Weights of a small GPT-style language model, trained from scratch on English Wikipedia.
Size: 2 heads of 64, MLP 640 squared ReLU, 9.84M parameters.
Architecture: RMSNorm before each block, rotary positions, no biases in attention or MLP, tied embeddings, normalized queries and keys, paired heads, gated attention, exclusive self-attention, value embeddings, hashed n-gram embeddings, short convolutions, an embedding shortcut, skips across layers, capped logits.
Each number is 128 + 32 x the weight over the matrix's rms, rounded and kept within 0 to 255. Layers, rows and columns count from 0. Numbers have three digits each.

# layer 8 MLP down, 160x640, rms 0.157, rows 0-155, columns 360-399
099113182133161153085150149148117170124134112109135129137115195142114183152102130102108090133154121145156129147150145138
157150143140130105142145147151126141095133145163113046113146120124090131113164077081192137168134082095169165102107146116
140106172114135110081138060110107166094122104157079142134079130111074110208169110158136169090117104099116064097140155148
096088118155106133115057144114198139160176079151125103171135122117105154169079120125154183107146087079077065182148118094
161097171167089098140162155137139095104083135102137108126111127146105128092139126126136174161147090055113096059131153100
111157180078090112114110159121143151079156145119120108124160156090163146144056197131178109083135130118174093114150180139
172155112088037119148081208154124123092085118081147159095115114085139128127166125125072054096139100102127106186164146089
097155144195121144061158159119168069182140120120133159103137071128193137111128103187100162043137142120182140093127149204
165118159170156151158167168088164145144123167098069166146116064144136161170104164156135098069141090088140120183153173126
133120154132168139162049119127174135080110117160114179137179131163098095138099156143103104071122157156116106116121155106
149094141154077156138123178102171138175099140110135136119109152086099112085123075124112171166122134070130146123062096149
172055092110117097160145143126108167060192123085099108142069162163105146117070135104163124093103132224151149094128115135
123137074113051080134048114084111118103179108130137146139109123086145107178146212096111099111134161119114146053171165095
113101167146089066098196167143103184151088101148153136084127137145105105150156093166099142071142085116144111116121137057
186112052123168191141116155178155122118103104138109180139125090113050104122106162127112142107170142097114138114136157086
155125113110133182157072118104103093129147142179120077167122193081098115092091126146125104100144145090142161134147187135
102117218189170186131093161087129112095088120086138116123140134087088082133119138155152081137129131185113159125092145179
181086103129091161136129178134113129145175124117148135136082095078125085133087112132125143092154138118097112137112160139
118140085153124096154142064166106126139187130174116138133147145107065139091109099040156109155136108124116126137181132178
116108087148168087123117145105136153149106122050079130139113164150128140092138128091119065152153123122111151139147055134
132120094121162162099106161129182138154121084091112105115104145164144090187079140169074089085119134127114170111109134076
108135094154118174109080163133145083159118159110124113085218085082141089118096104122117143184182103116139106101128155085
211098151108155132152146243149170126157151159118102108071114140126121176153145156199182109134201081137084166128112156189
088134086150160125138113128171092120162150121115135138117118141128072082186097087118094187174179136166132118188145151117
091125076133113139116151146158181102170107110123121153136154142120112163086066124109182120079119104192101140077153123145
146149110084143163168075114195120126112068058142119143076137122127140069136078123098137077164110125138130088087136109086
116128081122107074122181115137071108116147129108124083116114122137149112152094088158126143045095117058022152153081121162
122119102147126121130100144093106121098134073098196138133161105148120153078109149116116098180112115161131136146138143151
168128101078153074184108179162114176138126048120052077121081161121101132123133122111159146131074091086096082084106080104
111086118139113162147117151087165126111132084150121108153107135161101113077112123105072128163147168063060136116104129112
129175064141161106059091146134061130086127130100103128127141139122167137136155156165164096098111190086159105196120187110
149124153111152133184119090126116132138145094242182102151141132145177180157102078137092143109099167217130194133117117097
165080130104121164155128127079097155084158108154135178126144140118155140154154127123137167124129067105090175104168161145
084106049166146089137143100164095170119092082099098141140107101096157152088137100071156115143068109175143096135117127191
167051116185148154145174163152164148126086121116101143110111092136154125032125101106198140103142140151119147193080155101
074169088108104051127135109162110090148154166089117118113118119093086113077105110080114123106131159164129136126119141181
052152106138178140071105152105143112111165133149148091149154159110164148134104193171072083106140131126143131179112145129
114123060172165126156137171091098160120146155145141124119098142110161145116090133167148138136137150161090155145172067165
181122123110148170127124178158142111091131110142103158115106089071133161132127170092115119164124122170083212138123159164
204126133131164097153184146165142102141108099147124161179107129104117129124116107143078159146137099136122120162137157107
111112154108072101114123148159157049069121153122109152109166122145050149159159084133130122154137110152116224156131174154
100117077107170113155124151201147174091136113148148159159169129111105173091123110145111107121143156135139106194117155125
140100107108169118082130088142149061090164125096190104131127110031137106103125179088152108157137170156190146120117136137
122125132117124107136124124119147184131154053151120091131108101128090174173118188143099158103097207162103106133174116117
143154148072127117135109052183137060117137083123138088151154108157162166149136090061147146123069092123124103133100125159
105120135081101092162085089132123149177121098175160084175105138101158078134166146148169124020143163154156134135117113127
086157130103138068107131108130154086101138086086084096204118204139091130106081147140103164143148111135116084162116154127
134167124066122117097172130100083150082133201155092172106105155122135131139084101088133092141080191102178142112072109141
128166066101171089145108125180075184109118070135143166124089060132160134075140074080090117115119118089129119115117143108
155148158125132132134152091113066130084115087162128142170137080222132181140097117136078119140188126101133060112127123143
157108084106150113176104123097154050097207107082116088104110172112117191131101151098130146186070154109155176179117149181
149206129148122071138113106085141193102153131133088086149117153059112110173060110116125126164190129126150161157174115122
163163121075158155139129135161172171186191150142145129152141133177105117094076143123065064188119063123094131121070162183
115141193106110174089108140129090132111141096167101145116151161084114129109136155080097173065110101185140136146116122167
137080186187126142156134134148130144109092060141112127139068160157128171122168133133105207070078099079150089219094140131
158136145081136138155111174140136059120131168197142119110157077098129084117150140093050135130156101111130129099082033158
173130161163104104082145075158123118155146108154084104121174123144132144112094159192137120098126140108127146163118096126
082113115118105169136107067138160146092146064136117146108126117118123095190154086105154129057076141146078133191113052170
115155106146121134091086146120165127173134147158123101126156159134121145140156103143136162129176136148145115101120106150
121082072138126104137138138157111109095159141145133169154134176095141144163084180099155121154138109160114173108114121133
101115113146139119134134067077209101112188107128155156142045068160141129126157160134141144085128154147150148126121109134
137104152128143050039121103155132109068107154136181128120107201156151171100151053189120099155127120119079133129157139141
143082121128112135173127096113088146141065168090130107128127128140114091121140145106090141160193106132130150131172111151
188097166074175134107105146133086110082089162116135145138133139127079137144118156167179103148134084116126090163127102140
151197115104113101144090179104124143145099087175108074164144160157124139150106166114103159104157078105091053138198105098
152110122116101107137058148171145160110126141192111135105115087103158120099089036119112104131107172163117096135090101106
109171138064126071186137090127137187107186119100114086123110151164152255143136153142170055103126060124169153129087175121
130079149100094097168084131144072109149178103165166096139168144094079131043148157123101112174139136104126096187123120132
149111102196124112105120169125185142152142184090135137127103129054124111151122164131131108166162086142160150160106182100
121159097142160165145131107131090103039151099086072101166166090086179092086116102156123053140133125065177085162166088165
129139154185090152153177185143120084173156065103103151115112157159108171088180131136140156162135146131072111194130147103
175138063144107159088133115157199098177097134106161144133206090128125082173077147173165182096086112090104122152177109130
092175202103119094152195154145107165131116123135106104116114100088146192147159143136152131089120126120113126113062118124
158081102164106136104091163163092098182113154139085146159141147139083112139129098167134073138137203119106098116140125072
134136099085148096153144076102192158128167141091149131140122106178117113148112129144127154076135144115071146090128114158
081135089085074054122184144153103160103127090099195148115218121103128058195163136158150081126119106089159123138141098142
154136122124124087148114132165127140125081127153139183127126165115119181169149135126100167112124156122089116097177119139
125188109134112140198121140109144139098101167151102087153139175093168058132111131105111153176145141137178077126134125116
175043099129140135075139152087123191115089108131134210107135166133135147124100166159170062160133129071100143117137122090
129102181156172146121146185125109119154132145094160071104129119160124089071179143133058112159105082089158163133122136135
149148110114088150125150123075166089131105153111154086097143083158118094132100125101084160132134160123139136216135112077
124093112127113107050123088123119203091102108120125100096092100095099133137110115098166119064178096201074148103132068066
174120111116231148186148159126075072117107115125108143146135134137074118101187125125101107115085095072142102143131135130
198108107082114171107128135212086143142122142140078134086127127188149080114142112085134180146114125129098110124167172159
162142130139171111106085139154153123160161137147112097120148092104136169081125180149113147138144090165154073168177091137
117116156144116152141148151190200098137171144104084152114140095131097124125151085124099107151096128173150169110101103094
070212188135186129108113131080116215119174085076119117132142120085100142135137115187150102122119155094123192113106133149
139105130143109119213066136179143093128122140160109192105187184147103110133098089171130087088105081092094066117104145113
116095113148108163095118129164134158125130099147185136116115079103133151128141141172162132100056148117112175109098122133
112099112149085109151096158109170137157118107098127143108094177123092141128111158129103124121096095142123152146149121186
104150090145119097111100132126080145061133114146094127134138123156090172119185092161135159135141121139120133114153147146
095114136172158118131098100155123119048076149080116127177122082089136105153158127102099113112082150108130162106070139102
181147070114102149105091187084144117142138090138137137109168099169139158080142182116084120108132135211139141163164137067
181078181216138164078114112171141158109127138122059149126091120149120130081134062104145096112118101127148157128099125123
201120134170144096133130102042131156161154155097170102083100104136091135152159117157089150109179135122148098122127122151
115110117152129138131089169122137132161133138109150152157160116111140144134145078112114141110143110118165132168138125124
160146160162124106121126137109132052102111132119187094141103128109134120072118175112083134119135126127147128124137167095
141179174143135160148120158165206089128118154176119156077059159084092131148069150157179114105201157161207158202127090181
162137145170147161137170111092201111095183160143107074115067084112116100083152117096108117155107146107129142109103097093
116132087124139135166187159104160115122126116112140075131122075159179153140108084144144121088147193134161152137107139070
095136117166151154159121117107167124094125116119122098109151069142107103128131197148160102104128172109121106147107127161
102115110056117116094092120138140130026126133105153131125187124163087151143059155076128105130123149144145105075163129169
139173152111129105122173080092119151112153067098113073097083097159126173130122092131136104096139092121143090093072103125
110071162189128151120147086213126126116066106115126111028127083164108074126226171123127196160084098121181112210149157121
153144127155076089145097124108166186103183137140142152126119152122131216125110115142096139083142122131114125138131158061
131111118132098152170149120168075156110080118154100111150134157125147146127134039137140053122148134173113117157130175075
154178123140207153080161200148088035106107127103189103211127166113162113140075101113148198106173139098178195129079197135
137173122152133081104132155070093128154097157137135065147111152180080176189192161092162129151085063171129192115134143109
107125165090082130093148130137112143133075050132131117101098126134087154117129160114121110134144134123100112133169140081
092170111115142143117147133076139098145151144113096170095137098157159046118132145134112163144142122173108154133155113143
167172140104153128153096109142104096132166157073137051077144142135094138123165169080101092190116131139102107091109118217
152106152213142160094207078176121159142140164065097121148122113115099166096146190127109104136122114119155150098130165160
164105133166131153109122000160140124141134181118113133152123137180146093195114143159142156104124171171098124116155174206
168092105045114131077151133076132033129083171128186169108132163147164143151133169147115113150078108164122120144136149188
128145119077166164105113141096109126032070081193094098156112102153156096101149115150075112077103121145105133178137101133
112097130095127144126095047061088158109064111187191131121149130155117094160077111166154092093128155173179105128158143138
112174150091076132194103146138152091162097113126172164161131153177118183142122161126121150138167084189088144109136156110
142067162131119092146144117132120084178108099116109115203172127142096124199125130175085163135131127108131139088054176157
152150139105098218132128104131089119101094068137069167126174165046118221125139136171159129098127096129085138095162105176
114139153172069116069151068188045122142175084091131106104112176117129148116123110091142143140175149108109167100209161164
113140106074115170163133180098157175127171125134124106088097104137125158149162165145076117108123113110138143135104098105
118090178145122161164089112145141130105142119156133174073158105091073103128128128159111124153066095078163102042113149125
110136127139133121098081146146117119123132157142128141137144094138098121109080083098172130119104117111140119121115144183
110169088118117159130147104106108123131113088101097175184153153165101144118123137142096128199142094118147102107159066136
188100200111177184170144137120144139089072165109144143143143117110156109079146108055196142148152114159077106087091098128
155150154086144089125166091158107145154117122103102089120137125151102149102151089069140086154144090180075100106112101086
129137151116132140123109101145103113182133153121096128146149090159176117136145115119117130125155120113077165131136128077
134120076126135090101112130145133099134138178150136143187087105125146157142104173114073165169115135106136070108148149120
099130146064114151179199059122133156081133184202087127124100140128083152117128129118147135155142179115153138142107204077
091147109122149136117150123163110112165143099066140153164153122163105119117127125143122118134128163150127143122110058066
131111096093108122107073166146098160149142142065163068181109113179151154149141087106117131173119126183094103155179091146
148100098131150170118143186096114126112144121110111136127181105139115070226106152166125112135144135144135205118149160147
086129104125110168103104080107162126105148116096131098131083097183138122128105084169118082147138120097135147164163110124
098165146132161104117153139091107122114103092123078141102091144093116102165114106123108141118082136089092128086139143134
121079072111111105071127128120178120118084113118120141133084087163137147110147117077077132077085143147103129133115134138
146121179150170147147167132119195132099131158110106164158128120130070051159135147125102107142133172178075104183189123195
164114112118131139163141145142152093186106113131131125123157139149061138147163074154126099102127137115127132123095101121
169130155082108136120153138094132146124153202130158117074111112147116122123129121092082106110115132086117115140132146116
111079159170086118178141115159070142122135139101101147150108168200094117126163164088134167056118138161109101090125189183
117132162120137076167184112143078169151094110076107153172085127125099167203116125158106127167068080170212172085106113154
113149149088149109096089105051038095048134063082095167131126121136109175102128159132199140131146127149127152148148135159
134139142086141109134107145134195082165106166088134122096110062089108126106163158133105060089149091131087137111124165099
151180153078148114154111095078118145149097166110106119123117126122108128133162144098126119130119159155094123124129112161
083113139093090114113144119079146157104140122109124161144114097150126079099123140169151159104138111152160174076116146055
142151153152149137150157133144085111129102127121150131125118115139137081104131113179190051119143146118097179089042139139
100125170150154163129161131079174119111108105116071175099128137138136089096134170106121113143045123183090122092090152137
124120111115137109141000133115110087104144134142145173131180182099111141210122097199151148123165080122085119117128119095
125148136147118151113146136120179117156105122137077140200134133176092134093179103181072102139139112136137122108130141105
159128145121120154139194100148178149166134161107125134157155131085141129165153120172128138147139123157077142075103178121
168073087150174171122149124180158139083105180205140052189175089117156059077107161138168129099133153171075089097130123132
121122137091072087080107127133210104128081149135149117123118067093135132118123159125111127178176147176118132151148152145
146154120085111154089153110111121196141096173100142088159156048071130196093134120110147152091139078141092014078161121116
141112108139139097132121159109137163139203119135147077074108103116114121227162111142132097122085107160112143129140186123
120088121181173113144143126153158120125106179094139125182129114134101184074124058092147173120111088059097130115094141125
102180138121102114094133113127111105081085114147166138137093115155095104150079125094108136194186097135142134155108165147
104193115134165161097149129120096105134129140160137087158134107125083152135088078100131125136136163114132138133114127185